{
  "num_hidden_layers": 24,
  "hidden_size": 448,
  "num_attention_heads": 7,
  "num_key_value_heads": 1,
  "head_dim": 64,
  "intermediate_size": 1216,
  "vocab_size": 3909,
  "hidden_act": "swiglu",
  "norm": "rmsnorm",
  "norm_place": "pre",
  "norm_eps": 1e-06,
  "positions": "rope",
  "rope_theta": 10000.0,
  "rope_fraction": 1.0,
  "qk_norm": true,
  "attn_scale": 0.125,
  "bias": "none",
  "tie_word_embeddings": false,
  "parallel_block": false,
  "init": "orth",
  "init_std_qkv": 0.0161,
  "init_std_o": 0.00232,
  "init_std_up": 0.0161,
  "init_std_down": 0.00141,
  "optimizer": "soap_variant",
  "learning_rate": 0.00751,
  "beta1": 0.95,
  "beta2": 0.99,
  "weight_decay": 0.0,
  "lr_head": 0.0054,
  "warmup_steps": 46,
  "schedule": "wsd",
  "decay_fraction": 0.899,
  "decay_shape": "pow",
  "final_lr_fraction": 0.0,
  "batch_tokens": 262144,
  "max_seq_len": 512,
  "doc_mask": true,
  "train_tokens": 757600000,
  "max_steps": 2891,
  "dataset": "wikipedia_en"
}
Each number is 128 + 32 x the weight over its row's rms, rounded and kept within 0 to 255. Layers, rows and columns count from 0. Numbers have three digits each. The size before them is the row's rms in percent of the matrix's.

# layer 13 MLP down (transposed), 1216x448, rms 0.194, rows 906-977, columns 192-255
099:140208176161145162142153188120097103149255077140187099083164139180133143080184108202118085118158096115128098220137083163137133159092136127163136119153104076186120131103102177115163134090085090
097:132193153162145119118108122090120122164116130089154211209075128053144161142149113147085138109121121188158105138064101144124117112085152127133131127052181174186149137114107122124131130086135166
097:129174124166173097117080200085108147125143083136121120100159101145137171101130125136144087103109077173095112132106142099110107147119073088062147094127099162150152164145175117150160106149111049
100:129178177066100133136153100155176117075142110097078053102156161113143119116111104071129110104089119142115134117122147130164156171174142104175123185064139163078107181125123130155137116104134127
097:144088081076127188103137095067172161123162096126095130181134144100089080091147178136155080120166115111121093194155112136113072134074156119114143148190141138156175146181151172130136052107096167
095:139121108079079191183121123135111148073090114137133096096116120071145139150180133069094144164164136141120133102102077102195149165135121130133103180132127124093141102170089174106079152158105175
105:169151155083153125108139119165162116165053131102114086157149098140115074132137097155064116149112117141122160120119158110094131103151103112113107171126139094116113130142102130104139088091144148
096:069217127072121128114103112153148130101144174123113111162151151165155122117106151070139134135141162119142137050146177109108094152247123090115099113135164146116119168130122148131112135144091125
099:113130139143146168098147063205137110107128164117143119139163144105103097153126235119110136129124121072143088145158154173062132106124098106122102144101103114171150087157105131128114130136094106
101:133144128101175100138125124122137165122176084107128168213135091149116145177141092125198145107108130151105220134110129110155124158229125141155118113118145103114143160181112101082120130151132152
101:115147098160165126139146178173180097112113189160095121141111159140165152148100161158084179168140134061190079149164141099183121123175133089167092099107112147102172092160106146121137141149174118
102:130142145129115124085116165173134123136161109128090138127120116114143078126175145123181142191143134087074078082178134137123132170165143096167112123131115131124109104112179149130182128057113104
094:121093092093111147074137122126115073154131115149082139161056134153143084133108180172127109080145121119134214173146110119157168125147166130133060115152098134130104081151204149132097112159134113
107:160141076118125148114075162144132101144106111093116106136132179164167119113135157057141084149147164141139138119141087167143102089147106110140182171141156077061178150117181162125101080140161139
095:093155115150139122129148140107090143147095141199197125151125142110060149153099093153102184121124155088142097082081117136127131199174165049130119122131164117103168152142185060127144108093136103
102:147154193078162136179168183151106138114157126090099131096090144140175110092119127156081153117096060163137130101119134054116085034130156113100159108129077131189110110073145135101123087121181196
104:152103116077129123150114117112128132122151122135065078099127118130172089182122173179114131120116066120095123103109142072150152119136104138127120088144116101057145101146129133167153098171099128
098:164114132105119172119097104140149152086112069123180106092111186128153152097125164093159162145164101147142111137158075067124134088163104113068147080166119102198152076158163064211090101116120106
105:135095135116096144163102153149167148111139148177120132116126126141137163108163128117150164126128131139141139137114103064158150122157146135179142175131156143106091133093088138137112128177120093
101:104140137082150107168167103121077143106114082072145160125126098196084141109149152122153163103169093140140146186134137088194123116130110093129128174113159123150131152118143149137119084084110162
100:113122145105123159172100135116175161082213152152141147177186109165146099129150096163092136162099102133117115158148165171134082116125105155109091118115100180103133106149086131103088118182195125
099:134142073189159137164103162106141130186122158156069155097115123128132184104103136162114049086061130142169123126154091102070150132134110104145117141182116189137152065111096119110134093194147167
094:093113090175129111129089117123061193090128193141160076129177085171127147126137142109101096123064103187059171093125172093096183036144159104062117165124107188067178086090082137145126130133139173
099:102132132157128164120153090159087122158159130163122104111109071072152175133089121055098123090105074136157132081154148133111125094129133125126059122111127147143110149170147098132143160177091198
105:152141130165038094179170131102133150164120098104163153109138111151133115166123118199169131156119128147116197121138129132112193136141132148126107092107147079162152157110154147147103154071103143
100:168141153095136107169161127124144149072113181084201106056168165139106167151141105122152137133109121162097165102140133156130136142131154129191111122152129196136084157138107143141109101110154155
104:083162107134162176139140110162116139089153154103178157138099172067152139182071141118130148133102111131128127171104154133117187120080104166151107130132095130138158090150119142117116145128121079
100:101111140143187106193167139174199163101155158173137108123129156151142085131128129121115127158102092217132100127193165108154152093137145124155135083145123135105157141147129133115092118104130129
096:118104105130153100133134108150077101071144080120163118094064108107136163164111140136104151126126063133158096159144109095138052066158144076171123114095102120067138143093142099164071148175120175
100:154109131101135074157141111130159153102147161085156198147082152147163137152114100126225082102124146099133126122132161118146114165176059122113079112129128187141203124100076141112156161089133171
107:144075107137120141136147246148099138093130107138083185163125136100138141133124104129138164092145146074120130142159121168144116097168153115130118112180114134123169121082129153130162156119113130
102:099133153109080072146113139071158129079085086076193143129125128073151162156160094211125113149131106123176156136122116112121114151071120145120158186160151152149122145189135130121124137210153134
100:116112114165168153077111094147139144186106206125137149149076101134143184064110116095106114130143154119094159128120107125081176151108109122111081100123133106119097085107127103109130203073107136
101:146116196100193173123133122127127059151091197090115151087141073125213095141124148096147151077107098137182158095168165132120156127130119123110144146101166125122101059137110156124125112154119123
100:180085106087117178143138161114127120115076146108139107091102125148096161165113100128078173152057124147153163127141071133133050126134130106103090148096154137113120101171128206178157095134098118
096:082136138106133096166082080156188116140066116114154193145129143154130112083118147140161090126112187174094094124160119150164141060140159143109099164129071126092140064101140125146071180156185164
102:145071113129084175099171062134081144092098106162142103167143121170155143144144119135137067109125181125113118160094104119089179131086145089100089047161153131120084171133102132087195111127163120
103:062121125106135137106119162073142100080070096137166100100152131098137145184075090140108145136133143125072140156184123133133120103091135087112125111103115114124108120153151134147121119101177110
098:089123150124090147159150137092121094152097125103136181116105135131118074108180186105184096118083043069091109073155151134159140097159147133181142117089137160135068130114168196156089090162157148
100:125148176150154032110199146137109140075138119124185103090104082169149152148176081186139079148109174160112083119169100103110155160110137094094079149114123079142154149115096131158155102088092119
099:157123123117113105070171143155161165114101092103120136194162134111203042147160060183152113140126114145133134160123109117113133196122144113124090136206111142196128107102130139156096107098156163
099:117116186146086142109122122191115106149139210117164160130192131150104096125131167122124118133159120079116092096157143136176115138097094102110184122084122139131092133071145107144125151169146094
101:119149183111142053155118132100123122102080105146110108083231146165151153182089125130149093191099129127121130104108074124185081114107107105151190131099048145148120142098143154224125145084094086
102:090137142210067106155188127144168114190128156132156104080113107123120146110199082124154154145170132087133101074142135138100142083080098153066144128180155131100152142130163100063098041202117141
099:130133108137128072093182142166115161159116179146159102109149126076141127083140118110185134153105184091135102140110129076142156142156152115068139071141146147131069130168188117113116159102121110
105:122125141140114153113179110118107117089156149134114173180077141097110104105150098121129136135095100150163204113106119141131131193131118112094117084145191119109067150152175117109145102086151159
102:198148101130191133149094164138106173146135123115128101120094125126137110115171151079135173044168129087091140160115147153092095126146145108180142123103143109183147156185163147061073194124177145
098:119099104156138135146115107105195151137141090176109151167126125073108116119120151157121136117170090123121104156142158123116147131152127105161179097135151122176087135129092123134158090163117096
101:150118148131096101162126121115129062161130142099134096151201189147128072128074122213140110163085083123136193141076147124198126045184116081142127147191118180134117170100082144196086071205129195
104:198148182166166103162111173122134077114166146172088138122112158151137133032093085162145153154129156139177147133116057095189155143152084136118125113102114119070140160127172159049120161125143149
096:186157117099134090113155147084137104089119192099135167160151140126111187196092124174097063097083155133101166140117048149122125110124123098178095087120044170149077133120206153192107117119120179
097:108135125099167135117125160153185144136109101110095123134145096147188136126120077096144147107142120086108127165126147157075119138075131130132174153100144135146121174154123100133182123116129129
097:123109118157155161087113159168096169160121139145086134105092140145147044135172112118123129129093128136095161130078151153113120112123125140147138122141107135143089152101106190128147137110160165
104:180127105149218147128061074114102082156113085154162139121059091066152060110118133135155109127119110117171134071169130106077090174123090125085143104113179117069150143057091156100076129130126108
098:134103177082122140160105114086169175155121165153122080125131201150153110129114126145163122101139134161116135107109155073153154075175109168131144114135107132108044149083114095139145062114120103
098:138096080175172150087098111091121118094182147147185120078150080155113208161161157125130140145119124165109070128132162142156155125062187112133175120131151130139119188127164078196099137074162148
101:138129102119106107101101157158114164161116147127092135182117198136091168089107110164119147072131197121107179140128062137136181087168090119117125135135145100119108158096091159083092142136106132
100:099101114128102106110193099162162193115136148101166129163145119101126140141104130079085165135112131151095166124096147097132185192110139109122127110177199059126102138130101106120091085123108091
101:189124112107109155154140122145120147141098133084131177110085090106139161097152153173094078149165118138117135157111099095118100144058104157162088127200126140173153065103129146126144108161143097
097:160179167157105125120148061140166125123155111140160161139116155116141075099203105116101140173141103096167117070057097178115140110114131152120182150072170141130101136123174142112117158140171147
097:093152150116022100147151151080136141156109147201139181117141090108120114148080159063134152108088123155196167144131073154174085140172150104076154110099123114119121161106086114128150103166146091
096:061112115115124115105196113128066140130116116116112136090101137106125133097115138137118081113179139169196121112173131123205131104148130160154147122086077068061095124108163144094103134109100067
105:052169195133089093151212125109164154137123149164154129153094143116122181105085126215145082123143189122106127116126141064142096097093150139131126123089120164128137119101087155103142101144161138
099:098138160119125139117162100171131154106119113112132102166100135104104152139132201112114137132113196101168164140136080102113144156149106120135088143061119167155185169114188115063126151088153192
101:150146108160124093156107096093151143091126107162135116196143096150130147120156102126128118084167134156194096130161159051148167137131135109061179140155138095147142123121114148122102101082105065
095:167110095126148113096159130178132126109086135094143055115081102120156165115114076106127153111154110113132137125145120115077162137110072127152102146093141124137081074080080145162169105155134103
099:152138140144094151194113111121125130086088099129154188158088094137145116071154132139102082131142082141139152196112136135098089140123123118148181095121120132170086172150156053128151068135145166
099:065173158145133119157111154132145112190135090112112097177091107120137215129182146130140154160096135115128094117105124095159134172135160140147122119159139137125113131065193138103084150149128124
111:126125161177135101181093057096123168147133114093121119139073116141123188145108131136105053112135099102133114111121132084068100113067153133114131146086095125109082076110116150133108146198133130
101:192138138123105109097163147128099099133130118115145124131086092151094153206146119168127129135131104119073109164121132130062212156133111166148164115123114095138132156075137155113110174130123184
101:133141180168140117100116106148134110069112139162114120147180190116209121125131114138079162104150148144104130109157135111123097125206156115131193102097120119109125077053071115125160120091098132
098:136136127131154155131120114127151134116062082136134168164085145104117147157127162189129090116138173179175135161109082076155100182108103137187074147158103159117070171130125110157111127140137121
# layer 13 MLP gate, 1216x448, rms 0.2, rows 907-977, columns 192-255
095:153112102136161098117142118080125095098150150170076108152117121176111090140125156093212135115118139103124069141109159131117108194172202115169090149081148130122163057131092064113087167152141193
094:133124133156130130076141110161090102115133087160093093088117119111139137102069163110139101140190142122069120148082102130152135128076162120125158074157064117105160149163132161144112090169159173
099:093086145195131136152170142143164119157143151081137107156077091105108163110117144113149146098106176148122136125203212154170104114215196120082103126135163104136157090182071120134100125142155167
098:139128099081126135095149111109126122206109088081126096153117134189123104138110078132190080056074108109144126082079053117060122122104142162135159108110117145131144140130113122158132155119103117
097:096090149105126147156143193109122138128151127093137089099135119127182088128095145142104142070131075137161134094092178166164142127092119168126157112160157153169163121121157166087088071149182119
106:156154188111113134133158119176156136064109155189128104100098110145072153161086126111087114152141109084117062106093144111144098123083083137079143127236166109142193105105079164108167117164110156
095:159126151090143142124115068095135112078140144110120139107140083035111187117102136158131135183090139118153092108145117126132174116092150101098102095121083138079141176147147145141113108110157199
099:141079144097098119135141117154101138111053152102129159088096105133109116177110097101156113133159095151132075184190174157109108169168123099089139142091123144130159142067086090063140065077124129
108:073194112089135138104152078157103111121088105116124165110119128132092144128127097147207130130141120101124130145153114208126155122117119163105126080149128095144125093101094107126138096106124085
102:083117131178113125150123129097141141137093085166149086099165179120076098154141109127143143141192138141129127102124094068153093118104077135151150150145140144138182169122153154144113126137111133
103:132070118185123135111155146137114153125088141101117091104150178110099077198165099108114096162097148090132128096149132164088138117205110137127182208149180073070184133174104112167121115107127134
100:155188110107157167165074128139142075108045115174082098141106153123117117142127056076151128157134130088152145097107208149149130174096110142145131044107087100100135095130155148165172104116125145
103:208074141127094091112138118155105154106088101160085145140157091166170090083117076147144178123098158106088146190116134118155085120137104111143177115166131130135123102079121135106077103138072046
097:089091126157183149087107119044185156129139055144171095160136113116086164064108100077120109095153164151170104113105173154112148140088099137128090042106119099138152208112115111102164104184094181
102:114147123190168093153123111121156158136123083081110112124115128164138107161135118082167096146055140198118158130121130049125086104193085195095109111139142093098138133105105156169128135150111108
105:087147087102157143133109131137059185135163121109157091150119141151121227113102132114094098124092112158124160122187184123138146096134179145107109173110126140134101131108159145088193130152068127
097:140143140216065125091131149177164179110075102093152132170175103118124217111138094104148180117143071112149120135169128126135154112185142168128112085118128092085135077179131158141131115117112084
102:098092158138143076124088102095074080138150107060154092206103117164145155091186173131108109108129153101043129168082141142156090118111110090094120159138159111136110093140155136063120130114164206
102:138074190105091157141150124148106211115110116132130087124108147103099163151095090165116087117129141111122140158108098107073072104124121154162126163093077126151090151119094118170141123140144155
099:137184169137174152132147123091115094145113071176076142116116154086177104066159177140089190161112075122105143176155094096115110115157113081134134045166163115131119119165117191127113139149179108
099:127143065075089189162115141197081185119142134144142170156136115100150154088133105183085125132109082072082208135188133183075111104116121111136043087111141097097066161083102064146139136132064073
085:135140139145141053115126131148190124163175132114049102086142162134148114193086175101130153151149094148121130119149092104100111095130120158141083102116191127137190162067162165203176152147113123
101:102148127159155147181212183089083192084131106125140081175160117029168183124136150172100113120124088120113188113067107083120082082093112140095157108149162144160143085102127107094126095149128111
104:122082121138080147108095124093113133123105118106097118120089106083143122106112114123145137199142109152161132116167148128119072149130170170143178114131122117145079139123146195130154186148158076
102:117147107142132104152112140133082140135103138107200098147145163126147070148090036123195109104092099122083184106115086139112119100122171194153145109105090083134129082117115233132161132081184164
102:105143162109160115136104133135093118113101135111139147136123066116087160118154114170111142131144115149090124059127122099138123140120106108100157098170149110133147064170124090169092102220111145
103:212117056115124155131114129124140116158082102087131103097072152080103121080159056098073142130150133142100166097120225096164066185105197124099167123112096162099085094117137182130129114150072168
092:143169115161111082186102135069185086156085095120093179139147125127196123107202117114097094177130130089105149123122140149131098197167087184153149146116122123213130084146147121165150137111140145
109:124148158196110147116119165097146155146105108145102121178140116129143155152119134077125120138078148106093157112168127176149100116126129175075121093158078061176136148070090092128099152149079120
100:142156123121166093165105083131109081114145152120161153107136126110143134160110130114117095112108116119162128133129072158123130103113093140108140202126119179070077082145138137120183081045089140
104:114149148146143116108116121161134151123115119177130112140132112122118126105116142118140135063099122176139217105159100110119110106037154089074141103119144113097182102082099066140141141096146142
103:096158080118165097186152131060146155097150173071231154158142140129143113119153077128126100059109086141143123116133134079103130190156095165065099105130065134124073145165166119136135069146176127
101:173069113132073151158097128148064088169113094118140080110053147088069161158162149162147072168112155149050101145121091110158133145142150115116101104120136137100161123094075157130100188076167166
104:125164142146144149151154200073102143096140118107130116103138075162145118169133144131118158152181080085145124139136094135151157118112175134143105112149094175135138104109154118147083132128192101
097:156079135139160107094159114175205170134155125136105128127076125124111120140127075160164110126125114086076048073138106055138048158108163150104132133130195110125147109123100105117123118110132183
102:147118107138088093112138111092144136116105119164141077113151112139090122067126148201088116159175123131160121135110093162113087067098170144095137096119140110126124110145143096106125164142140150
102:166089125111089146127136188145114157102114080082185111126068169128107128110117119182162153123118128078149154140151147121149112120129130088111121124152162180132136134093049096113130154125040112
100:139155109108171115088191153092104157159132142137170050097101127134146168123156140175182100110133107148112140084180111118089146172097103092161077184114166154134120127093111146135165145103112139
104:123165141111116175135103147108157089164185123134145057113100151213132110112113149151135090116115107135161158132122124146046143077111121191090071101120168153157127063115105094092145129131084133
105:127125134123102095151147123155084131121131140151130108116178128113140098169089177109152152139129166131091122152111126162145174106149138130117079164146143157127105076199131141099153150140096098
095:126109132066115181175087135140160118160126139116146103165147149107118156098114151111166159115158073145158119133143129136135178136101105160088143135154083145101146136076133088132153131138128151
103:124092144168133126069190105182098136152120115207096059138116097076140134131137185147143145142142116197142212112103080071146081112100117058185056172088128109129136106132110154144112114139086059
101:105108091163123107125116161134167094133178137203130166185113098130104131160110152161166137101091093115145106101092107118110124110144126133103108150153107110185125171163142065140079125111170161
099:120174060139131093157114078132155169090165116128152107180109114079112107133078221141158175163153155117132162120106136130210167124150080129076142123125162131093065098139106114184071181032088127
103:123164103186054127177173100068090111132107154112118134044204141085110139116121153151106100112076153161104131110084155120124134136158156112122149121083109126157149101077102117192147080106153100
104:152135104195194128073148118124113136053161143166063167140122099124116106151147103080107074150141102079106118111148122114117134063066162152082122121142107153112115092123142114161147178231127155
103:114136116117135129163088110110148100165104170098092158171147093129091183167142113134129144115132175168146134098152084136097142116085130049122109122150094141131145167167136115165198149057114152
104:158079078120130164093133086153103148121092094125086158084110097062146099145207165161133140131073118148167113078136087093090098137114102143125179133110174064180179098109126137143172113115201138
105:135147118093089116111090165148078047143177115075171122129173159159150110138143151152046145121114186106082103088123081145125127160105160168132120135087126111128130103099168151113149131143080088
098:154142127131128139147084079107088061122130095152114115103131096131110045090074121130094132180150188091158141132161103144203164160103149105110093153109140201140180093133081122120134130142034078
096:129119086112115180109181121205085149123144151149137058124161116124121144114109140154113120099157135170096169131151193137110163166126128158140140145152121163116080087143156112133116088082143111
097:160131119130103147116185114111160107114085101120133119097163156157140170134193120077135142207118144140118132089157109153127095107141117100151156116052228143122143140084171143150162145163170183
103:166108098119125153161143109130133094108089094101157170203144065134130146144080144138158141101150133195092149099107122140111109081118132126114124129120167136154112163163079212121141116134177100
099:098183118148131156134118140157117090061151143103137102110116115105066122088116103186175141147144097104115123162191153143169145131107094106132160087149137103128112126108126107159092107118074158
097:153150245129098147151167125174113114127097124146110110074100136085125120100140164162125119117147123104071148147138171131125112138178136109126122134117085084159166128139133116087088153087128141
102:127100130116109134155070115169188149130158113169094129118162181097108141101197179135098139073102095149165091099134112102197142132116127146082150135170091146151129094103129146173110109127163100
103:138064095152120113119103107099074115087129082104107152120066081152096127086108118160119118157121202088121170156173123151096060133152189098110132159141134138096109095156166134107075169079136150
097:162110112122153113080052136130156157175141146048116204119125138182158108054166091167091108142133088162123078184069182136069067221111106170151122179109146169139115124142120124189166113159107132
096:097158193183132107130135114129140111104085125105128155134125164076117129111150089122116176176123039116122101106077180147154205137096168134109130080118131094179069130046099167224119158183117144
095:133078123082144064084138199104144141138134172148128094110127105132081110142100161137131155188159094206105150148154153094152109124152177107067118196136101097143165124128165169160132138126150140
098:099156102090129145163154164122086139157150172156130086107108123115151174151180148085144131134103090069130124138119123120076146132103083084183108135112118110176094150110143136092092088115144168
102:102096180108111143105083141135123203163128146179189139136137118143117129151106128161075124125116150158190133152143162141140138149211078109113157143121154145106091129113120182124120156082056131
099:155104095082118127118092111146121092160103074104137093099105084114100065167119127107090085115098108160134098117147092094194131108049123147057166117072110144126228148176138086095150094134145130
102:099085116074090056120122139138154113119131136114084146117123090108122078114101192114103206119128123106170099100157118160103132085155184165147140129129139122147146085139111072112132071139133117
097:079132053210124089154131127158130157107181175074121110131081148122192110133144142115111105159162175149123122105171163175136104135134117156185148154149125087145119088062157117138106092139144096
100:103176113192102097146182080118075080116159095111136111146155124103107096177155156134114101160054123143157171180092160127121169093166157095144086093133128132153091148117109115129132194124131116
100:059158094126193153096107090152121179124134232108076165180109091130108126060132133121161132094145085073130169105143101068191155157128135162158174138174124147109115162084058124107149150081150091
102:076160076150135074201114102133182112107106122142118108150139120103080147144143127124129109110090137145150132070105092133151130106075118126153148148079042115110172053089097137144133096122136115
098:106178129140143129132154127113177048159128184074167132130096122174142170125111180139181142172154079146160064119059194137132123086101156131137134128156119094190124130110144198042108130102098216
101:154148144105156087139145185194153145085149133089109153077190163105131085095166119051092076133108119166141113128082141145078111160143167168193151150146176129132159146152171145187131126143104071
098:094093183050101157164099140107124107167137161140125187060162132085055153173118123146107162161116117129153094176079096159072125176115141146141142135113156152124130145117084173057091140192095125
# layer 13 MLP up, 1216x448, rms 0.207, rows 907-977, columns 192-255
094:104163161131078127087156141147168166082076106147185104063111079061113189166119136124150106125139101233121118156106066148184193137148090097087133111092157168143116130129097168148109103160119013
096:172158151162110162106130165191114164120133146139087086068104074149158163135100136140153035091132103158080100141086185075080189144103139106187119098089073120085097109171134091169169145148144109
099:168114140169083131085159177118153117132132148195125079090140159100134120040126130051157112109135151148114140097128122131177133120133131124169113167112100105094103128134096104138064113192139152
096:115150144122186083143127103075123100149161132125111141188109175194119085139130088132216133127141062153173131123152170174123129163117132111127118165149087152128104148149123109123129112129150199
097:104115161184168119091119131084121117123118109148093083141177135142170179136135167099097062171111149176105106171106075086135120125169103126132132158099106127149178082100106191092150151147055142
104:133098120058142165005116089148161129102134199108121141215128186161133173161065124122119093110113124146066187143121106149110130113095172187052134155150140102107126175188126134147150104144111113
094:149121152181160119146127170158126124187129100183135159131111104176108136147100142083107132125105086120151175191140124178093158082145076159099114107146122148174133055092148076064205115177175151
098:133100118123155057101098170138124117144120109137084105110095140155149065129110068129128157121167133156147118156144159152122137086167117144171143175151079146138127165101058151142117115158139119
107:138138153133097144088096110133145140114106116133124121146129151127181117162117077111144117058163081134160166073119147059137160127121129144122129204089182185107085095131141141103089145124139107
101:111138106089121143063150150147167105103127158181116233111093109138163140095118155179083082163136149145120168103137162158115099125148088149131153158129100180167144138032118134071125102129184129
109:125105163134142159140132139113061133147164100119116148111125142160116126132136099160120102107138094131168140102096132138082134163151137134113193122135131087113125204127040144166107123088125061
097:124128128099150116166104122152144141060088121127113111180081136140177139157143109125218119118074199092164127141139154124165152153161097093123130153134147134099162116169124136201135065116155114
104:110127152152157113129091159137083136143142144125178122170132139157116132114085115131174143124122169126141121087138161142133174250090106120077120126138157098134070116186205130097204193121171102
098:075136066109129161125086157150093084170149147148110155058092067161060140118092115126101157133093162189098145084128116130180174110169166075130154098143151091165159095081101108087117139153139149
100:142149170120156108135116109109116118112185108080063105111076120130115139185112122136130145123072141141174123190130162071156116073174126184102150061115155108095074129029164216126111095172138073
104:186084098155118097093124184112171081090107150123136124138117055091176112126147198083144115142089104132167081141118111098150167125160142085089153132147136115064192141082136120166122140133094137
098:116120164118195172119168108112097130155155140094118098195149106043174182079192114114101127114204127084126120178191114079135141135121113119133196102124142189049133131179128073090115166138137110
105:150126100109134153122172130105150176097174098135194172077158071072113151146146131131114146120123179097135171184150155149156123151191131054126128125112169164147112129101153103143193158137165097
099:141130113115148138100142125121083128132098132117100092210106024166092110118101174137081128150124146088106105173131084097159075163185074109141074134152119137092128111111146146172132060155140080
099:125128126190139146160132175102097168147104138163112067112122137123157108111153103117124140162158153094163167109121140178113081159139114107091143114172115130091100148133118098105152077135116152
099:069130084135145174123117163152176134084162160119150154142190117146101132104153139151083077136058082120118140169075111123082133130169147092100126139127123154211147162131096188093141188156114168
091:054100184146155149093106113136128110094091142143106169142147138162127098067167162090074179075097134097104099063131067124141087102184144101105114159113127148099051155103127107102099124116142166
104:165157136141147144060086137066191093085126135104192087098156111166042133127155127159174092187155135106203092212146084094179158139124066119114127083141095108116125174164117208114136173115122094
102:112113121077118116163128146165150109165053146116205133134193083122124127116145134170126120161095094106078143099063159116133153139134205134076067053118191092122154117112145110192137138161142153
101:131153143033073152090099136115161098102123114150122110163173172095125100136112076112109124104117073128120158167038082163142121107174162194165179154137113148130087029219134129166131118097096120
102:137113091115139110190124166132090112144161120123136174118118119146150130139171129122057176148098139166101111098159095112142119122120128157097101104124129126114177145083103176166055150126103100
095:105131136108140083118096143131141060123191140073106154167128116174153094160135123140126167086111094087194097148084097166205171154097103120144141149088121141106144110160191120159133174134153117
101:130113153076123171095187136186110061096139204100169132119104124110088142135087129151091115108160124175087093183141148131139147120075191109101053132138156151111107145131064168188122110146152155
107:073126102094113117138071126137172162107137153106165099192143080141166172179122081087123082093121074127125165148142166109142142100135143189089104174142179149104103171079113131153110150113151116
103:139146132140112155095139176112092135114162113117141164158125056116133129145088087186106072078140153128139098147133133047106143157122118120138138121163160103152125052103068102150146080069102091
105:117133094154132148131056107150117105153151130153176071110184099137102131123061184109199131140173103166109109134084083111125109099122116170208097130112132127122119171134130133084129127115141116
101:130116102136162138125161114108127134124118141162142110082166139131199148133160142102119177134112123128224148092122162084121163122182159107108129186073107121117093112112153104115163136082149114
099:151139115126105089163146143167122154150136067134096170053083113133132094084102162142166100138116148136092102123147160158090104115091156105135163140124169075113142115109096141133089143158160193
105:128164132188139118116154137150145170057135097105099165150144136152109140114084149146087140118156123102101161163187087092112134137101073106131135106080164063076127117164159149191079126159165148
095:112121106120132115133128098126087124081139165182162173099163163060126151140145165118104116097149160093180138118154090121137140197104144140151122180110142142097216175091094137168098073175121159
102:109180097156178154178157052166084114142162116112166199164106144070149150157133144166033109153088127160155115119138130159125138159112081121133091089108149146117081127135077108184121181129148188
102:076143161146126130144129159062118135089105097141116180086159112157166099193137154093063069112113127120150202151081103139108154092121097197146115142124103164116095144136146150095077095092120088
097:111086140078062121190076077196102103102163174120166169120103142103118080080137173129130167120131150083123152165159111133187162143193122165111132176134135156146149131108120146197092106131149112
102:155135151141097146096150169101174159141081070126139068128100127199155153137152128062109122163162112166221133165171127159109119113098181080101073096112053101105103069057114139084152144110113139
098:109129087137173133140121147137085105123108124176178165141131123080068150129129110176180161146072100137168138090105163153101185083122157035082111052111159097165173125120106134184136097076211150
096:139126146068082078165082125102153167131109123093055151155149136132117078081094158161144138120150080158137125140115085139170146083131116067119190111129070183097149059074139110150158199143065116
103:115085096108167105033137155128111075175138120211183082117092150133126135169145159114144092137135148171162170078157097095178079098149133118140143173107068096099152116105085161189138116131121112
103:138168190155114100116195139110175144114106120098119169171115155129143190160194075152103087113110254100145157148138112131114106113122149091068108161139184198149171110123182053146114098072177114
098:192196085156164124173117131131132149083171105056131050116100119131116112113121083102137142127096119121169117190089124174100134153147111140152132195167179102160129110120101172153072074126124101
102:136104085151137120143090142130121159139110117167143119164098143088160087062181164156064159141105126164074128110180192157121089081136135100181085161156118127183152114132124139144126133052160138
103:135067107130120114085100116170158159047089140078093109151087081154137122092189079073158108090124080090082139073044160093131175089133074056127091139146085122088123105127072145149155136145123127
100:192069108136128127073130142117137096070144100133198130100108087178111066126087156104167122091101115123134109144101114179114146127171161122099164154134145164101142118166121163145077109147175108
104:091086162119133148084071099166114084138125157151160131125153113094120192174180070098130113136131151097122200181132135125165067110096110087088131130111146179121077172177133115119085118212063129
107:105142166090151133092150127134133171118117107118092138140091098098115159074086089167169121135136148181105086138102144143139161143152093166073205167155113156183104127131106129148073109145087132
099:119132145111169152108134095093071131131086126080114102089127159132102154177098123132111127132177137162112132162169166164116143189082169156109103131179160116104108081109105113119095152096146091
096:133112160120144129137093204139118123165177149133174139129136070095128103067145171157191154114099182108090138140079142134137062128143145122114155130155156060083145144132133137153118113092115108
096:103070091169144113129096135103122121153164119156150136090106171122110102112085201173160124098082082172095137176116149154125112063128099139138175147115127166077154143072178146159155182114071167
102:143106096110132118113126073094064177123152088102076118130109098133101120111056176078198134160092124117160132132148106140127152147068099091129151081189094145184137095107145112135195102116162143
099:105163136175157101163139110170134129162100152089126216146162137117152136123184093078117168053131154061116135097113075170114111101142101074063107095126099114124087132156146096098056145146147108
098:125157144093130119126153092109190093101151142092127122123086087184143089126101148126104103114123105161138147122145142072132095180177129150146185131141157152127146152086156124113119108206127129
102:177138064090167132106153097112101131139109196112086136092191169163178075166217185148159141068115180134167177140150119148112115064114097149099144110138149128119093121124119108097174202101111105
100:089104166118145064131092127192130074103132120130089115158151118159191117118084120143096129146094129146140140149133125142147059114152130080083122155160197203107117086157112103164142098123131121
100:119151093156125115150179086116085166109096174110141078124187164125154103111113119134162133127176129160141095112101137181113166112133050122174084076195054123168116120125098147057153185113069117
097:208152127097159130175062163158109127121098137107064128141068083164077135104098120081187087145143177121076154122108132113112158117121103194141112114146133125142119074155090089102069140106126139
093:102144166115140088175085072158148083121185108124111101153178096155143134150121108147115159110153085148149138076059103155127191076137124198147061134143179162132098148109132101094187057109140164
101:065113130164169137114141137104162142145096108095120140105112146083116134087163095102171116142116115202149109123097109102124168094145135117135061121123170103077110103128149113143119167131120159
099:104134105171154095127139083133074094074172148131163141140113122072194176133142070107149137107124105113142140052158119130089129105086142123127172061077125123193098113100122094170117136078096112
099:152103105084123119152145079059158115091169103113129109106075131151079150142154117087124158091085085125098131090116137148082114165130095141117097156100134123122189088083132169139153150139090123
102:137106141161134118125160116075178154100060173104123176149161140149123117192154125162129091104112180157149137226141054145156114131166131121074095158052153134170152181127148187128072123134080112
097:099145167131127117130139131051155086107117103109161128157127162051149177120056098176139128103120087113076087115085112127096106136030093147185137139121095184116127173081139155125129148138185120
098:152075107083158072107135150066188151129147122098072201107132155207128083106140105166094169058111106160120116077140183148102181109174180093167116144085135140139119084129140094086160151130133138
096:168158183077110092123163117135064107121151182155127073071130101126116160086111173064133152171123213178127130154143119162116160143101116105140168148141092116158137076103097117189117103149083144
111:100132115147123115096149101087132136122105090163114124150125155079111114156139178119147128118153181111059147104116086104158135120117083172181134127127102096136162137152075121112146108115120139
099:117137154087097202164099177126189115092062146168138087142111119111127103178068138167170130170130125134154056120099185163135111119143154060167134094163155191148208063116081103131148131146138156
101:154144086126137158084141125141101144141113104164103153125090140100139125059150124128070109145163106117129114178143105172134141141167117173056168127080140104142161136159095104116147085098152075
097:102152047119111189115191080127167136129163088162133094111114146173128122153145170120162135107145159104081131141142150138203140134090159114159058118153095158189124109153146157132136029105132158